Part of a small language model's weights.
Architecture: RMSNorm before each block, rotary positions, no biases in attention or MLP, untied embeddings.
Each number is 500 + 40 x the weight over the matrix's rms, rounded and kept within 0 to 999. Layers, rows and columns count from 0. Numbers have three digits each.

# layer 4 attention value, 192x384, rms 0.0306, rows 66-75, columns 192-287
565498516496520560431464548416597526553457390563505502490481466460463543441512498437460481570550492499523523552559518446448466532537517428567477538509485510526501513521469536547466575556461458480561520505532543496447480446490510480429457492467433484521577518496471440527489402494506474451
511448540498592514486484560481509545496551509468513463480520492484505481571551489428523537524490546463493501452429445528559517584453467517577519553539525525412501465524491562512492575475453566450457477515529459455490464474544594505549546547450536523487511539484480459454516478503472563473
503501452478550495551518467509552477454498523506561517589449478559488534514504478481514446576477504504490479414518493513523492466418469462470627530550543548456508516539461493460539452474510467477476630545465457494455482476572578480491466477525523501412477518433471537535431523535448508535
440533482486493503451542429419486424493516419519543507492451494500497522370506499461460570512457566568560535490551451515465564629489475546537504491512557549519604495589427454450513541546503489487484552486519450604414492548506476494553505467540528536485468432606447480511482460536481522533
575497536398511428424499506452559540570481478651562439510437457502547500517425503488497498477495559532501527475571463576407459432472564498575465491496549525476585561604433425423487474473478564526504530454557526402524464418511453494623536612537492553433534509453454524512490428526497493581
463458384495512471557473521467494469444510421503515422504456524437510466564537503482457417499431494504478485443428536545540485423476541509530523517485488441471486459469540498459490545531541572478488528514432570491483498543528472535443537492483471560499534581575584385467449506508527514510
585529534566495464584607516511403557558545503434552537551478484488570523500564531463576499547478526523483528542457548465457516491407508482517558494477494491501524467504503519538557467521509500438535448505545517486528515478447578526463485396502520481525465431502535471475413467497509562528
531488487469547515463526412460511588473531435485441470472550532468394456531525541599467411458489528524490457532495485575570548481453477566535444465536508449485640543545449445495498430476466487605440483412500420516578522524531425486472464563394512483513524560514416509401494501511507535508
447424470541437568545483559461507547472532390461497464525566570480504506445588479497589593483509525483517406471470496505463530488556541473483516465548573455504537458540502476469400474551495514428468552506483613459516510619545531517528466443585446492514561516438486533493549497438506574525
609450522518478508486555454540444475489518419564549481547501521485458557396567463473513375453498584596519490471551485476501522502580556571490537487455480467459461530516464490461491485540500466489534539570487509510434472579554457534531541448485492534466445455483443533496459550541514493480
# layer 4 attention output (transposed), 384x384, rms 0.0865, rows 130-139,162-170, columns 192-287
507514534530446482436579435485512498553431492532560484580512493612498514411497490519486478511500495528487502456470474503508496525517434412494450537433522532544545499547523419440539490413558574493532478508461473548488517535521552591433512467528517498512469510468533408499509483481487468448
491507464575524537505460488544512527450451532520514514510482544587564446465472526512505527469416460490477543457439460457494466559474492528481544487512534513505468536456518587557504450481469492399542606501454506520552510553508492484420434519515471472482483534532559526470539496510451527480
497573506547487476546459584497482550549478499510482590511559546507516604458465428472493537547469519552489504531475466574475477556502461486526481441443475482464522505508454478501501492480472510516526468474522485500558517541568509447482479530501469571437530565514574511613512562509518551552
511456470490487517565450432519504527506449473502383513422493536530528541482518525533551473503530505551463505504488447563482536489489462485518476511515490469543459451497498469561461554418462498477478479451460544452474474553556513496543531453426468534495491548569514494559508506479534539556
497505436502484504554495474523490482514468449520487432478479438544447470524482493489445454548458463493473457529500516529517553518465450524456479455488534490512523456514450568493566525506469498558489475459546500560508496581429507486483501503480531489537456415492511558578495510538504489395
513460420512502459549490484538499484416496508461438519533421460480499430484539582525548484496442529439487517472503565443457512532444500554537502472536549517559489565444458539514449548531527485479486438513429502516395455506474513443501507550450503484552485457502529455426472497514467515550
465474513524473540497462458470496485488499490491507563473467420502494545481506521546412525536505540504485492514499571529472428554487455522519540526470530445495467439505529481555571477491550468498499474455550540503469524527523465484462481540532482480516514493509560519522543450484473497540
535527466504459406440569511524552485452469437481477527546496448438467492504514507575540504480603505506463549528398553565506470486540567477429523450539562614493465499487475506479432544492499591483477420554456486465489463525481553472552455455529498464555525518524506506497510419479507521586
481558421536481469596487500447490470487474479447521487523460470554507512473507536526552474582531454450545476556418484487473479460474470520553525492492460548469527515493495525528491520516465429531529475480626458482490492514579539488476472528518485510517510508547467495544467572476560507526
463591489510513493567531511569503442481518456455418510559534451602443585497503509532496540569551401415500430517469469494544539459504447490513474470441537522486501566507571500453481471502523577563487485504522597468524454524495593476495483500455539453450558527506521523590484564478550526512
457486443531451504571509545513500455475569562508442464488522521433502512584478465497556476520619392447586517489402487521533438471521467520440592511458398447538498538422552531615539457419479480466452512481455437446570509548582464518449479544518551416570498527490499516492514465491539580472
480484449528535600499462433593420441514426476460432528461439437414555511436502506562535518531471409496428475489489464504406478538526442487442440527535474507513524446468520443492450497554563504582531538470556450474524455476569443444437464547485531667501440465469450545481504553497516483492
579486491420552503596501453513540502559461533474421500555493550558525457509491517424522553459539480548419508501436408534549479460538515450513473468514455523469547474492542414491484438477508473510517480467421488536516461526488615460555568428451464628441446605551481459471516477479361519491
461501463543480439559522564476505500479407488493477462541440460529470479527439557537482505551510555558592443533479440473544505555476446430403577572484463498560405575615460490508539509437502514625514378499481513509562522498461531457522548468528437495533486606426535498495555581485449626555
522517550510529497539516523387464461569518476451518481502469551622595595561506449477503523499427607551474471473484560585480389540510450505502470506583484520601526529509474477532516475483458498519523456579465568510500481470538438522561444492515517490484440515471491546538438512494457503534
450479534458476520433545455523441616533495471609505554452543519474576614472459458476429482496529461545501491458482408431578486380534546499512501501570406440410402483434505483485527539539503523471581547486515467472456501506504538563415509450465534563586540444533520566435496486585501527415
472521549449469466486514401441523516599555506507532360464535549395533440506480559474527504458556538507405435502497462521368538469480487454473534549502505475459520549484492514433565343522497553526472521498583511541508498453568537515474476489481514542414501484500517517531439483562560518466
545570527481514513633493504570582507509477535523510437562457509569442518527488586508521496503412487432496501521543502338368437472468537494507579525455530515522438534556483567465556565580540518554564470541558542522446484482572374487579431459584508542522412512479556445514436482488438532542
470456437463520477513539513551501450442384484553488516562504490459471436461419569544534474493506460545563584509435599470444481496524414469501515540512576500492564485480519519528570493471527521468474454572543466440481512538376496466548510556463619478587463448522472575483593485488525540460